{
  "head_dim": 32,
  "rope_base": 7200.0,
  "init_std_up": 0.0565,
  "warmup_steps": 200,
  "doc_mask": false,
  "steps": 5669,
  "dataset": "wikipedia_en"
}
Each number is 200 + 40 x the weight over its row's rms, rounded and kept within 0 to 999. Layers, rows and columns count from 0. The size before them is the row's rms in percent of the matrix's.

# q: layer 4 attention query, 96x64, rms 0.117, rows 45-65, columns 0-63
# k: layer 4 attention key, 96x64, rms 0.124, rows 45-64, columns 0-63
# v: layer 4 attention value, 96x64, rms 0.0816, rows 32-63, columns 0-63
# o: layer 4 attention output (transposed), 96x64, rms 0.0711, rows 32-63, columns 0-63
q45,116,226,199,160,212,194,209,275,199,262,169,249,235,210,137,280,182,229,145,233,254,274,208,199,228,185,237,169,175,166,237,225,180,198,269,213,218,140,162,231,200,115,157,274,207,160,198,176,147,163,275,202,160,185,229,252,258,212,191,203,197,253,249,241,196
k45,123,181,183,198,252,258,210,182,218,135,192,223,158,193,242,192,218,67,133,230,169,171,223,210,227,191,181,251,171,209,192,261,162,242,211,209,150,168,208,206,128,221,167,259,208,155,215,259,228,255,232,167,155,220,161,132,205,201,213,127,188,230,165,117,191
q46,095,134,216,165,217,238,210,171,221,198,193,162,275,178,219,213,188,292,125,182,205,173,167,204,167,278,179,140,135,231,181,214,204,234,246,200,210,261,154,174,161,202,247,147,194,207,141,234,195,205,115,200,199,179,119,207,156,235,188,121,207,243,181,132,204
k46,115,172,202,199,143,194,154,140,264,262,155,282,170,140,177,156,174,234,159,210,190,208,238,265,215,214,220,119,214,186,238,197,283,229,225,203,269,192,214,189,234,212,238,228,152,233,244,184,191,241,210,204,230,194,209,188,188,182,211,252,295,167,208,304,199
q47,115,189,253,200,184,240,204,164,193,217,199,170,182,191,193,221,198,234,203,230,149,157,172,193,194,258,268,118,227,199,230,265,149,230,176,156,230,228,134,192,259,184,207,234,150,135,201,190,277,149,198,321,256,221,208,171,175,174,128,251,222,206,241,221,149
k47,096,211,189,143,194,199,281,173,246,206,253,87,145,282,272,178,248,216,263,161,103,225,173,218,196,144,236,200,175,249,183,222,182,218,238,202,211,217,189,178,237,218,189,210,224,187,243,201,271,202,241,291,197,223,171,216,178,212,168,157,195,176,243,200,229
q48,095,200,191,219,214,252,221,164,138,219,185,169,205,174,169,184,206,150,167,190,259,163,265,181,212,238,238,245,186,251,203,216,179,146,184,128,95,222,230,172,154,249,182,199,248,178,168,161,143,234,146,192,140,232,143,168,229,237,254,146,207,197,194,113,267
k48,153,266,146,149,226,230,238,217,214,205,217,214,204,235,230,171,225,164,216,278,190,196,230,131,186,242,177,259,168,220,234,142,175,203,216,232,130,196,274,208,165,234,178,170,190,197,159,218,153,251,183,136,96,252,148,224,230,234,186,185,139,204,198,104,188
q49,119,226,188,169,221,228,238,164,154,209,241,212,154,104,209,134,211,206,194,179,182,243,200,143,170,186,180,175,232,226,220,147,162,147,156,207,137,118,217,231,179,212,178,270,283,180,233,221,188,207,259,188,95,196,172,199,269,232,161,151,195,228,236,145,187
k49,108,201,234,244,143,152,229,119,191,233,236,180,234,191,181,247,166,148,197,224,207,207,191,266,185,146,241,230,245,176,170,186,185,113,197,153,181,195,130,144,221,187,184,221,196,201,216,172,294,137,165,167,188,194,202,130,204,183,161,231,270,151,158,238,284
q50,114,274,224,167,172,204,174,217,111,269,233,220,210,192,225,196,208,210,254,176,184,165,206,175,200,192,268,234,242,134,214,250,124,146,162,107,211,186,218,234,142,272,158,199,143,226,199,160,131,162,152,187,196,165,233,132,201,151,197,188,208,182,193,218,252
k50,103,224,180,270,278,153,219,186,124,219,131,236,141,226,246,175,254,206,197,185,155,201,181,194,186,140,261,127,215,169,255,196,274,122,169,237,160,209,172,151,170,181,226,160,209,222,229,227,257,157,169,202,247,204,179,184,225,208,145,181,137,188,216,211,138
q51,110,220,177,238,210,94,145,218,231,150,281,211,198,167,160,200,246,285,212,201,222,234,268,209,139,232,219,255,170,151,207,229,229,183,181,151,208,152,254,202,244,204,154,248,223,120,223,193,165,212,234,177,193,147,190,189,191,265,164,270,144,200,172,218,224
k51,103,165,223,226,198,173,218,206,185,194,126,223,218,216,132,227,173,184,152,164,244,202,208,244,162,219,198,172,242,219,142,117,240,164,245,178,230,198,240,220,135,133,240,204,182,168,251,162,243,154,127,310,255,187,222,240,240,249,164,168,155,211,148,220,230
q52,108,188,142,260,120,158,210,189,218,181,208,221,283,213,264,234,175,185,266,170,176,167,201,157,100,224,251,194,193,188,296,236,171,201,198,237,185,192,177,263,199,241,205,204,166,224,155,184,203,218,168,174,120,196,263,238,151,240,222,262,184,200,186,241,145
k52,110,222,171,174,208,228,215,221,151,235,121,160,199,163,192,151,181,204,187,258,250,207,179,248,238,255,151,215,219,174,176,136,230,175,183,220,127,247,84,198,195,187,217,166,213,259,223,219,267,244,166,169,311,174,215,203,232,199,148,149,185,176,205,220,254
q53,107,219,153,206,170,227,158,236,154,185,245,186,179,159,180,223,260,206,249,147,171,192,194,250,233,247,133,177,134,239,205,158,149,232,291,215,109,124,240,235,205,252,203,186,140,233,217,278,217,222,264,178,211,194,185,185,219,124,172,210,207,177,255,201,207
k53,103,246,185,217,197,244,236,190,156,207,179,218,154,140,159,226,217,145,193,158,225,253,193,185,160,144,225,261,226,150,254,167,215,179,242,161,254,233,120,223,154,214,209,175,228,259,196,134,148,175,214,191,123,172,276,186,245,210,272,202,251,130,149,204,192
q54,106,219,249,254,261,188,147,258,176,213,166,167,259,168,199,217,242,199,260,179,241,136,290,256,256,241,266,184,181,238,155,210,183,175,221,219,163,179,245,272,244,180,177,247,192,143,195,246,160,189,196,154,262,248,155,172,263,223,193,190,201,188,253,215,171
k54,104,197,213,206,191,202,250,188,145,195,234,203,158,214,180,237,186,225,217,241,146,272,158,183,131,213,270,268,162,104,242,125,215,168,251,118,223,221,236,165,72,205,224,217,201,178,219,210,176,220,181,243,165,207,230,158,181,196,255,180,194,176,229,229,170
q55,109,270,177,147,128,283,187,237,215,202,214,125,204,206,177,305,151,220,148,180,142,139,258,176,187,240,206,207,239,202,272,227,171,158,172,195,131,269,159,193,200,204,196,149,166,211,214,228,230,207,187,232,243,247,200,135,205,234,179,187,194,201,163,180,143
k55,109,162,147,117,166,166,192,245,178,212,217,183,190,207,132,165,287,262,149,217,200,180,166,248,186,178,172,228,145,177,228,218,205,199,261,233,181,222,124,199,188,232,152,222,153,213,300,186,189,176,229,120,223,266,189,265,184,214,207,166,172,121,188,227,194
q56,105,174,165,188,164,169,200,233,186,253,196,188,224,233,179,255,99,193,172,225,219,200,216,197,226,242,204,263,235,239,249,160,180,236,162,251,179,250,225,208,249,190,170,164,212,247,102,195,249,203,232,159,253,197,226,251,147,82,229,242,178,191,182,133,237
k56,104,179,227,195,107,205,174,202,183,130,115,176,211,233,145,197,255,160,216,146,217,196,210,170,228,112,202,254,232,182,193,232,200,208,146,237,153,197,175,176,179,285,153,268,89,237,191,192,179,180,187,208,235,235,180,217,174,125,223,197,247,204,240,189,171
q57,109,234,259,195,193,230,183,217,220,206,241,214,240,190,263,178,184,235,239,165,236,198,190,212,274,179,255,103,185,191,251,186,262,209,213,146,225,249,275,236,166,179,173,191,235,250,197,225,204,221,271,196,152,322,211,149,250,278,197,230,235,198,216,203,215
k57,105,118,219,205,213,147,219,191,234,188,221,142,133,156,211,242,186,267,164,229,241,197,232,215,224,201,218,226,173,134,276,145,173,185,250,332,206,223,194,204,188,113,197,200,222,178,142,195,195,187,156,196,213,131,146,179,137,209,193,169,188,204,203,249,161
q58,110,174,175,210,215,217,270,254,140,146,244,156,171,249,183,197,174,223,180,238,208,191,128,195,240,201,164,192,203,165,254,239,188,155,183,197,245,151,233,160,213,160,203,223,269,200,142,207,171,170,181,81,191,219,204,210,232,132,197,231,302,260,235,181,147
k58,106,218,225,236,204,154,102,117,245,222,200,175,177,211,140,189,292,205,270,171,192,250,189,239,248,244,209,253,206,192,183,170,185,213,181,236,155,143,168,251,210,262,180,265,209,158,230,166,229,207,238,243,185,210,152,141,222,218,239,281,164,212,196,256,217
q59,120,207,220,168,186,175,161,219,168,176,200,286,231,193,214,261,165,151,171,219,200,246,185,253,190,218,245,280,193,164,228,238,158,174,201,261,161,186,150,211,263,178,212,196,262,160,165,170,210,226,231,285,199,192,98,258,231,228,257,227,265,252,200,261,185
k59,103,218,154,181,239,245,234,140,195,235,172,152,198,211,156,155,214,217,183,234,195,138,150,196,249,189,218,174,140,237,113,192,131,134,195,187,161,234,242,239,250,176,172,212,116,189,200,198,220,262,162,145,194,149,258,130,172,176,216,131,222,270,172,191,189
q60,107,247,237,254,205,136,150,171,227,212,145,223,251,247,184,213,184,151,186,185,245,219,204,205,216,243,175,297,169,187,223,185,246,172,209,193,152,147,211,235,275,142,190,196,145,176,160,232,230,308,196,143,181,166,189,246,144,186,213,159,285,175,200,217,239
k60,101,233,134,225,166,287,257,218,221,149,127,138,207,133,156,216,183,136,219,216,225,186,116,181,162,186,185,209,214,182,208,247,172,158,241,176,188,199,306,150,191,272,263,185,243,187,215,167,165,175,173,238,169,177,176,161,220,218,207,167,161,176,224,223,147
q61,100,190,163,198,142,211,199,186,181,242,303,174,204,206,246,172,165,233,210,132,216,157,227,230,246,165,231,208,133,183,185,222,159,208,188,163,243,178,162,173,184,158,219,248,219,214,168,205,240,256,201,168,313,268,235,235,96,172,186,184,146,203,256,171,240
k61,107,248,167,173,178,233,191,237,161,238,188,207,157,229,294,172,284,226,161,157,234,206,202,208,281,212,189,238,219,183,115,216,232,168,181,127,181,237,140,162,128,223,134,196,208,168,175,199,117,231,222,273,188,131,179,173,206,229,168,184,217,203,200,167,168
q62,106,224,202,229,211,211,233,108,212,113,252,232,259,210,193,231,203,188,170,137,212,167,220,300,236,216,210,222,248,191,202,164,201,157,224,199,245,171,202,252,240,245,173,245,187,174,191,272,177,260,199,239,198,129,250,197,229,140,220,128,144,162,227,148,227
k62,103,192,204,191,151,257,182,250,191,238,211,173,151,179,159,291,183,216,229,209,144,164,177,175,167,241,192,206,164,202,141,254,216,104,140,193,218,271,144,134,227,260,212,209,160,227,174,200,203,144,181,207,153,176,155,239,190,217,247,232,209,297,223,229,143
q63,118,215,171,189,213,253,209,279,145,88,177,199,254,151,222,251,246,136,201,191,162,259,181,189,193,215,256,109,189,230,152,239,242,139,177,179,190,207,181,190,212,145,201,214,179,199,218,215,205,216,253,213,176,113,183,171,171,143,164,165,187,198,267,218,140
k63,105,211,279,234,188,213,234,261,186,298,192,160,218,221,89,230,216,178,168,258,171,229,187,139,229,206,130,192,179,192,228,265,188,206,224,141,211,217,200,204,213,150,120,222,244,243,189,139,249,181,198,240,150,218,233,175,204,243,212,275,188,149,184,208,166
v32,049,241,251,173,252,196,204,185,196,179,259,271,230,190,158,180,224,170,202,207,240,189,276,254,176,175,157,153,237,202,163,194,205,203,157,173,198,159,128,234,199,230,173,169,163,234,208,253,160,116,238,289,191,187,248,178,113,195,202,195,194,274,262,170,130
o32,053,154,153,254,250,126,145,162,256,179,207,161,201,249,155,272,233,190,247,235,181,239,171,157,219,218,262,218,167,213,223,187,121,217,238,235,233,215,224,224,264,285,209,251,197,135,191,188,205,200,144,179,188,222,151,174,181,257,250,221,266,244,169,178,191
v33,134,184,273,151,230,239,171,149,215,117,197,252,225,172,186,249,199,148,170,217,258,200,235,235,285,190,146,191,268,194,133,178,171,172,102,242,228,170,181,188,253,220,224,202,190,179,217,201,195,234,201,157,201,176,202,224,216,186,281,226,212,286,234,180,135
o33,144,196,133,264,173,217,204,193,154,208,219,239,167,159,170,241,152,235,221,215,177,116,183,176,200,210,323,240,199,148,223,193,162,159,201,171,176,213,209,200,160,312,228,225,183,120,191,166,249,190,160,225,228,196,163,169,212,166,187,233,305,219,210,209,204
v34,117,178,157,205,245,171,192,279,253,151,245,208,172,201,218,251,162,173,147,205,308,240,209,254,169,151,213,240,302,164,138,123,142,205,172,256,178,128,185,169,254,195,175,172,171,214,266,160,168,225,180,179,166,214,204,201,177,230,187,200,215,196,220,213,184
o34,120,187,190,265,148,170,211,204,184,149,236,213,173,230,218,264,238,160,182,219,125,232,285,221,225,191,319,181,232,239,174,229,156,180,216,131,214,195,185,149,205,227,195,192,208,207,196,158,184,223,193,328,170,120,215,159,215,180,170,178,201,260,228,188,189
v35,110,196,256,230,216,231,160,183,191,256,189,186,240,154,161,215,172,141,140,236,281,167,216,262,189,184,168,168,178,203,179,228,92,151,191,117,183,193,103,198,199,172,165,120,217,228,164,167,154,247,225,251,199,275,236,194,186,205,213,197,216,154,195,217,232
o35,109,167,203,180,150,238,218,186,190,230,179,142,213,224,221,274,141,224,136,304,260,220,248,147,217,270,196,171,126,199,195,225,191,150,175,221,250,235,255,190,218,182,202,285,182,126,174,159,193,198,238,214,220,151,182,207,242,197,216,228,215,274,200,196,132
v36,112,283,220,212,190,199,231,241,133,183,234,213,252,96,191,216,209,188,204,145,184,126,146,236,150,267,204,260,190,182,176,162,254,207,190,207,245,138,227,176,202,137,247,210,220,146,218,180,148,165,248,145,167,187,166,237,235,214,244,167,209,140,243,248,212
o36,120,205,289,124,244,210,132,140,196,205,175,222,215,202,219,143,235,209,160,208,176,180,149,171,156,156,273,174,199,191,222,270,246,135,205,279,180,182,177,255,264,221,227,219,188,142,212,200,205,229,195,273,168,100,175,200,183,243,213,242,185,243,200,181,185
v37,105,243,239,192,235,209,130,158,220,223,226,200,182,204,189,223,178,231,192,126,204,250,196,269,227,169,219,176,286,108,226,272,185,179,179,236,169,208,192,153,142,227,190,247,223,118,277,201,126,187,259,245,197,187,215,230,225,179,243,152,209,203,188,200,281
o37,124,217,206,213,208,199,219,131,139,185,167,172,236,206,257,186,225,178,166,219,187,113,126,171,167,198,242,177,162,222,135,181,179,199,147,157,191,271,180,168,267,187,198,212,129,261,149,125,250,193,115,195,160,204,213,184,103,215,216,235,210,204,182,215,153
v38,117,160,209,195,176,187,207,241,174,160,234,208,294,236,101,219,175,207,232,159,227,246,247,140,129,215,185,208,180,159,195,197,227,143,166,239,181,148,244,199,161,153,174,215,149,212,197,187,156,250,201,152,251,219,141,180,236,210,117,138,273,196,203,259,171
o38,122,268,235,140,277,170,313,186,197,196,135,210,199,207,201,183,226,178,132,244,164,202,186,174,215,219,241,196,251,242,222,146,193,205,234,218,252,241,198,247,198,195,215,212,164,173,196,185,161,190,147,261,183,157,139,228,241,141,203,165,153,169,215,142,298
v39,118,184,197,260,167,225,105,223,203,181,122,225,184,135,149,181,168,226,158,178,205,254,217,167,251,154,204,155,252,220,122,148,154,193,186,173,179,160,207,201,259,171,170,202,218,215,247,173,145,122,219,122,202,216,240,217,198,229,210,208,275,207,285,193,194
o39,141,193,164,152,189,227,251,214,173,121,192,212,186,217,218,274,239,203,225,196,213,178,225,160,207,222,281,180,118,165,270,228,205,220,211,200,216,270,186,211,208,204,264,209,215,122,230,182,216,169,159,310,102,180,166,208,248,217,181,199,202,218,258,266,217
v40,083,280,206,185,203,184,167,156,193,209,213,187,263,210,163,255,292,196,225,170,251,245,215,255,162,274,173,181,252,189,166,186,236,189,201,177,210,116,79,215,189,213,166,201,239,161,244,207,175,187,221,113,183,225,222,143,158,222,223,265,179,235,222,190,183
o40,096,234,191,215,191,155,154,192,235,231,184,165,174,146,248,252,167,209,231,223,140,185,167,198,214,211,306,209,141,287,160,158,235,179,251,171,247,232,260,215,215,201,155,187,243,116,211,164,232,262,110,232,200,154,204,242,175,213,176,247,258,174,191,190,209
v41,073,181,184,140,257,191,224,303,183,185,189,217,197,260,108,144,142,223,244,190,230,282,201,189,194,179,150,179,197,243,179,204,303,211,203,282,178,186,237,206,187,219,225,202,225,156,248,233,211,179,199,207,228,160,244,174,243,185,246,258,267,156,219,166,185
o41,074,183,228,208,238,184,237,226,245,239,227,154,240,190,168,174,284,211,243,160,168,150,163,146,199,157,236,218,227,269,212,105,204,236,157,219,206,165,197,178,188,179,216,116,158,268,235,230,206,198,189,296,211,272,140,165,147,253,154,209,211,211,214,233,222
v42,107,167,206,232,185,248,184,242,198,181,153,245,192,201,176,265,266,157,221,231,157,187,136,168,217,227,172,340,225,159,133,234,179,222,245,224,164,159,245,190,213,170,124,207,177,185,102,172,195,240,224,210,233,170,195,216,220,211,221,173,281,153,190,202,215
o42,116,191,228,216,223,260,245,168,224,150,229,219,175,184,175,150,165,207,157,187,209,204,167,284,173,156,125,113,210,253,267,259,230,207,125,225,185,234,226,189,194,264,242,212,169,180,298,202,225,186,171,265,209,201,141,142,220,145,238,206,174,198,248,182,202
v43,094,227,224,165,241,210,194,179,137,195,243,214,213,153,113,233,165,181,193,203,262,285,253,234,198,171,162,160,217,226,170,204,184,194,178,206,206,141,151,134,197,185,249,206,272,207,345,146,178,196,180,191,190,252,235,228,236,199,251,194,252,178,207,234,226
o43,094,167,183,158,201,201,218,191,132,205,208,155,195,208,220,176,238,255,198,212,161,95,259,122,171,249,350,181,185,215,201,211,177,138,163,206,258,225,209,207,195,207,170,267,140,207,194,162,155,201,186,287,206,209,199,168,169,200,161,239,235,217,201,209,217
v44,108,217,145,232,214,164,270,223,145,148,180,267,188,197,210,164,248,225,189,194,177,100,159,242,217,248,189,182,254,182,206,145,193,226,191,213,183,176,58,230,139,231,198,221,154,156,141,275,179,212,231,243,207,184,211,167,165,184,202,164,189,168,195,200,151
o44,124,219,219,178,221,133,157,199,286,186,220,190,226,165,165,263,213,83,226,304,191,282,198,241,213,185,191,208,161,206,240,211,219,176,266,247,175,182,210,234,262,228,158,207,212,192,239,193,310,178,172,172,182,198,240,179,214,238,203,234,223,223,158,174,229
v45,098,199,184,230,186,216,153,172,268,183,158,235,330,171,248,194,228,142,128,148,132,228,175,166,140,194,217,149,267,202,229,172,223,170,158,198,181,207,179,175,208,224,176,225,245,231,257,276,218,154,189,229,226,180,155,137,209,186,247,144,197,152,192,208,228
o45,102,177,215,185,178,154,136,147,147,213,162,220,201,259,179,207,228,165,193,199,187,188,161,188,174,175,218,302,181,142,157,161,214,215,209,102,206,266,130,213,159,252,140,257,159,171,263,195,208,205,229,172,124,217,251,184,220,229,163,227,157,218,154,233,257
v46,114,250,216,128,189,237,162,273,257,237,252,174,177,167,210,168,157,249,139,123,233,175,181,194,223,211,153,212,208,191,119,184,175,205,91,276,213,227,239,222,238,251,203,209,128,189,223,207,254,199,152,250,161,191,236,169,162,219,151,199,210,220,171,169,211
o46,126,188,226,303,223,151,260,234,217,170,207,246,203,273,208,179,222,172,223,187,149,221,222,129,206,154,250,239,163,164,174,178,159,216,194,227,74,179,211,175,238,165,273,159,207,209,188,152,168,252,170,173,157,211,220,213,242,184,255,207,175,182,128,231,161
v47,104,229,151,267,180,203,214,228,218,201,192,82,148,245,190,137,191,235,274,147,195,170,198,178,224,231,156,200,191,165,182,172,185,208,88,271,194,300,149,150,232,236,212,230,194,204,166,190,231,196,145,139,187,207,158,213,248,193,236,211,196,230,197,175,205
o47,117,200,199,202,189,191,188,263,158,241,173,243,209,152,196,206,239,212,139,263,204,198,205,176,200,180,219,180,207,158,227,171,259,141,266,160,147,121,202,244,187,103,244,111,254,264,246,222,207,162,191,195,212,188,256,218,276,213,237,164,238,142,216,253,180
v48,097,232,138,225,239,141,229,205,160,226,166,227,196,172,159,200,214,239,158,197,185,165,160,212,108,184,198,215,163,179,202,182,233,205,154,184,187,221,166,120,129,181,199,208,193,228,141,204,173,134,213,189,244,262,79,216,260,179,200,107,167,215,224,253,240
o48,100,208,171,137,251,244,181,132,198,214,106,191,202,275,210,202,214,141,148,273,225,225,220,184,175,190,183,91,171,155,156,208,237,151,270,185,237,157,178,266,207,185,220,228,171,240,274,246,228,191,235,257,228,231,232,208,243,223,203,176,177,231,225,183,204
v49,105,181,196,163,194,201,203,229,207,233,123,197,206,126,154,239,195,244,156,169,214,257,152,138,215,234,197,185,207,160,144,156,200,230,225,151,221,279,244,196,209,152,169,205,229,198,181,215,237,112,204,163,230,243,167,218,180,223,88,106,246,211,200,138,221
o49,113,217,209,211,211,240,223,185,201,116,150,215,229,282,230,174,180,226,234,174,237,208,221,173,253,187,193,201,154,191,151,239,218,289,248,200,198,224,264,193,248,223,193,87,135,173,248,262,220,204,117,219,201,200,220,201,224,118,211,201,174,145,203,211,268
v50,054,195,220,228,249,208,247,277,113,187,211,157,240,186,257,180,208,167,235,257,238,185,202,196,166,241,233,171,199,154,190,158,239,174,253,151,237,201,225,145,177,114,253,134,196,204,213,205,158,155,185,127,212,205,169,195,162,252,162,217,133,185,255,205,113
o50,068,183,224,142,175,212,151,216,218,259,172,159,199,211,178,256,207,269,187,166,148,243,185,196,229,203,231,215,219,226,242,258,230,168,198,224,215,143,196,228,239,204,147,123,220,197,131,287,166,178,180,209,220,104,92,215,172,212,216,210,176,261,241,187,267
v51,100,239,182,165,186,160,223,204,160,239,189,175,239,210,199,168,191,259,262,189,163,205,204,217,185,283,159,199,240,185,204,320,240,223,238,226,226,227,259,212,126,168,219,189,252,196,185,175,185,160,194,191,217,261,242,88,275,206,161,257,233,160,162,164,177
o51,111,197,195,183,243,177,219,227,265,212,233,162,249,108,230,172,172,240,255,269,192,190,173,212,167,184,166,180,122,247,106,167,213,177,190,233,188,165,213,212,232,150,213,204,156,259,217,254,229,202,179,224,231,175,114,201,184,246,158,118,148,144,169,243,185
v52,084,165,211,166,131,231,202,204,239,250,223,185,246,271,240,235,191,182,172,205,189,269,195,173,121,169,187,210,157,275,234,181,198,221,240,214,144,133,231,169,197,211,247,178,170,189,284,211,136,240,226,201,173,230,187,256,162,162,220,183,231,164,175,301,275
o52,099,263,291,190,184,224,210,220,179,213,213,147,194,247,219,211,175,182,158,202,134,155,192,205,245,195,147,255,236,179,186,221,169,258,151,183,238,273,135,199,114,166,171,231,196,209,171,126,123,301,190,241,174,232,242,252,150,195,183,210,169,220,197,189,202
v53,092,133,251,221,211,170,191,193,233,239,240,183,240,172,246,169,259,227,208,100,185,182,217,144,187,231,187,152,244,261,260,239,188,220,227,152,187,221,193,278,186,231,169,220,122,259,204,255,233,150,249,266,185,222,292,150,210,192,211,214,220,189,230,164,180
o53,107,178,274,195,195,130,143,237,249,115,226,186,157,217,204,224,240,192,214,206,221,182,133,212,202,214,145,263,126,208,135,128,126,255,181,236,187,198,195,175,233,193,189,185,179,192,178,168,232,236,201,110,226,185,161,235,232,223,199,128,208,155,129,234,183
v54,089,160,228,190,218,152,207,242,155,139,173,279,195,244,216,147,182,140,231,232,194,129,201,158,163,164,230,211,243,131,176,225,196,202,193,162,191,174,201,191,175,153,204,119,185,189,192,168,102,183,280,199,162,184,278,256,178,146,256,241,245,218,215,243,175
o54,092,205,196,182,227,211,153,172,194,190,220,173,222,125,129,223,254,204,162,259,177,246,131,225,221,315,193,231,167,191,211,254,189,229,171,201,229,137,148,229,241,226,234,263,143,196,157,186,245,193,204,267,148,154,150,185,196,212,205,191,198,255,268,161,136
v55,108,220,258,169,194,230,148,202,285,238,264,162,227,160,237,163,181,208,205,242,187,196,185,299,209,242,148,173,176,234,200,225,154,249,181,246,225,198,209,209,275,206,197,129,213,200,228,190,175,222,231,245,182,167,197,238,91,258,237,205,204,183,208,98,227
o55,118,179,185,320,174,235,136,229,182,231,231,188,219,255,198,187,172,213,204,231,215,211,188,201,195,157,210,264,191,161,237,214,157,206,212,241,217,244,225,136,266,189,230,189,247,138,194,143,183,234,136,161,215,160,157,207,204,232,253,261,201,249,140,274,112
v56,093,169,183,162,191,205,193,213,234,226,126,138,218,219,186,209,179,206,220,203,219,240,161,188,147,224,181,243,144,227,178,181,293,207,255,155,155,133,252,292,137,168,201,251,126,222,217,226,205,136,229,147,228,223,136,183,238,145,178,195,183,240,264,249,210
o56,102,257,239,181,241,214,201,155,217,180,139,178,176,257,256,192,173,216,209,148,158,170,193,226,242,180,208,143,184,258,165,160,213,273,183,243,260,199,190,168,144,234,273,141,283,222,199,248,206,263,156,219,227,226,188,244,220,225,119,134,200,223,262,170,213
v57,092,196,182,132,215,217,283,207,168,206,157,196,178,147,186,215,142,257,135,238,189,146,116,185,245,248,157,187,162,240,216,159,240,220,267,207,202,178,238,179,151,205,298,173,205,209,236,247,201,136,231,235,223,240,217,204,170,157,225,236,148,240,280,206,198
o57,092,235,193,160,191,247,147,225,226,202,206,214,209,220,211,223,142,178,233,168,153,170,169,155,247,76,197,215,104,174,200,236,176,249,155,295,191,146,197,195,208,265,194,204,226,242,193,259,197,225,160,240,238,283,171,174,191,212,144,186,187,274,183,221,201
v58,086,172,233,136,222,136,146,202,178,189,154,286,131,247,227,136,274,284,195,198,163,260,187,136,241,196,211,166,275,186,177,252,240,203,166,249,201,247,182,188,188,264,185,193,215,174,201,159,209,178,213,155,253,212,237,191,209,223,227,245,184,240,173,153,146
o58,093,203,103,215,208,197,240,265,232,173,227,199,153,174,159,215,217,175,282,221,161,174,164,235,168,270,179,241,126,159,118,145,182,216,194,160,173,206,214,218,234,168,190,120,165,235,234,187,271,181,160,208,212,249,135,218,189,183,217,229,238,133,235,251,193
v59,119,175,206,189,260,274,206,157,190,216,214,103,178,142,257,208,177,121,177,222,260,167,201,213,212,196,182,186,192,160,179,234,131,194,204,111,206,256,144,214,175,206,198,194,176,259,274,211,241,202,178,296,158,262,218,197,137,139,196,186,197,196,191,182,163
o59,126,106,212,227,153,190,154,166,115,182,227,178,196,272,200,200,156,278,166,191,209,204,226,192,232,234,251,215,128,223,203,249,160,206,140,244,233,133,244,164,199,207,167,195,207,230,130,218,186,215,175,83,200,181,222,161,230,146,187,175,181,239,194,178,155
v60,098,130,142,204,210,213,141,198,228,233,223,213,245,276,296,190,264,207,177,187,209,254,235,142,175,245,223,208,197,212,215,273,234,223,250,156,225,223,266,148,197,150,217,246,179,201,155,280,219,183,187,202,184,188,244,191,160,219,100,264,212,238,182,194,212
o60,113,177,217,248,192,229,212,208,204,204,203,187,179,180,200,249,191,219,201,76,163,199,180,219,237,217,157,236,214,233,163,188,155,244,137,197,166,180,178,182,182,167,148,150,195,175,164,229,221,249,187,177,215,224,206,263,196,148,245,136,55,151,213,282,245
v61,096,188,150,247,213,307,238,228,244,258,151,212,236,168,327,144,165,242,192,224,193,217,158,224,207,192,238,235,196,218,193,190,231,263,255,272,212,222,187,220,232,131,209,248,211,143,154,217,202,249,211,223,232,226,176,155,240,254,185,169,196,196,142,209,190
o61,099,157,279,132,152,269,265,167,237,217,216,146,254,240,151,228,143,185,177,143,241,179,197,270,217,188,192,176,239,187,206,181,195,146,150,236,120,237,223,193,257,239,191,129,264,229,228,238,204,223,217,216,204,197,233,154,197,220,177,224,150,185,176,267,236
v62,098,180,150,212,247,190,284,175,155,178,242,145,179,231,186,262,163,202,224,233,239,253,172,199,248,167,220,167,233,220,224,220,186,142,178,202,219,238,258,104,246,250,183,141,250,249,215,145,200,252,204,151,179,160,200,232,224,183,261,299,244,172,207,173,204
o62,103,226,162,244,125,256,220,229,154,264,252,222,176,127,154,241,271,241,184,195,273,173,234,195,167,160,160,225,227,216,215,226,197,163,187,121,240,149,223,209,136,175,143,199,168,258,210,193,184,175,191,270,187,196,162,142,155,181,117,156,188,202,216,182,189
v63,096,148,195,264,236,163,223,121,208,157,178,267,180,199,208,187,189,208,155,223,175,107,199,198,261,200,261,205,211,172,321,231,163,156,257,167,224,227,183,223,205,190,219,187,264,224,141,172,190,242,237,241,227,205,251,201,230,223,240,249,127,240,241,221,220
o63,103,173,134,130,149,242,139,190,170,201,201,254,175,91,194,223,196,145,174,190,269,212,182,224,198,215,145,202,185,180,165,172,172,177,170,191,188,181,181,198,256,231,153,294,228,205,160,225,252,119,306,202,249,198,219,159,235,199,173,171,199,218,229,207,161
q64,082,140,159,274,208,242,198,200,211,232,185,262,255,150,172,174,260,211,178,277,238,209,212,202,156,213,148,239,272,213,246,153,217,164,226,234,129,220,202,135,212,280,247,178,227,173,241,229,200,296,208,161,227,185,189,220,201,193,181,249,265,247,232,176,221
k64,070,184,176,133,152,220,160,199,155,194,170,161,125,163,252,213,184,208,227,204,203,128,199,201,182,222,268,186,220,172,208,236,212,232,157,223,124,190,165,253,209,262,148,160,184,224,172,175,201,181,167,267,209,120,217,181,294,126,272,125,226,184,207,222,181
q65,064,139,236,132,215,298,219,157,239,195,196,205,192,249,156,236,229,194,217,196,205,140,208,178,151,154,196,222,195,246,192,228,226,194,147,207,131,249,220,138,184,215,215,195,199,237,191,215,228,172,171,250,121,236,172,159,220,130,141,158,98,197,229,276,183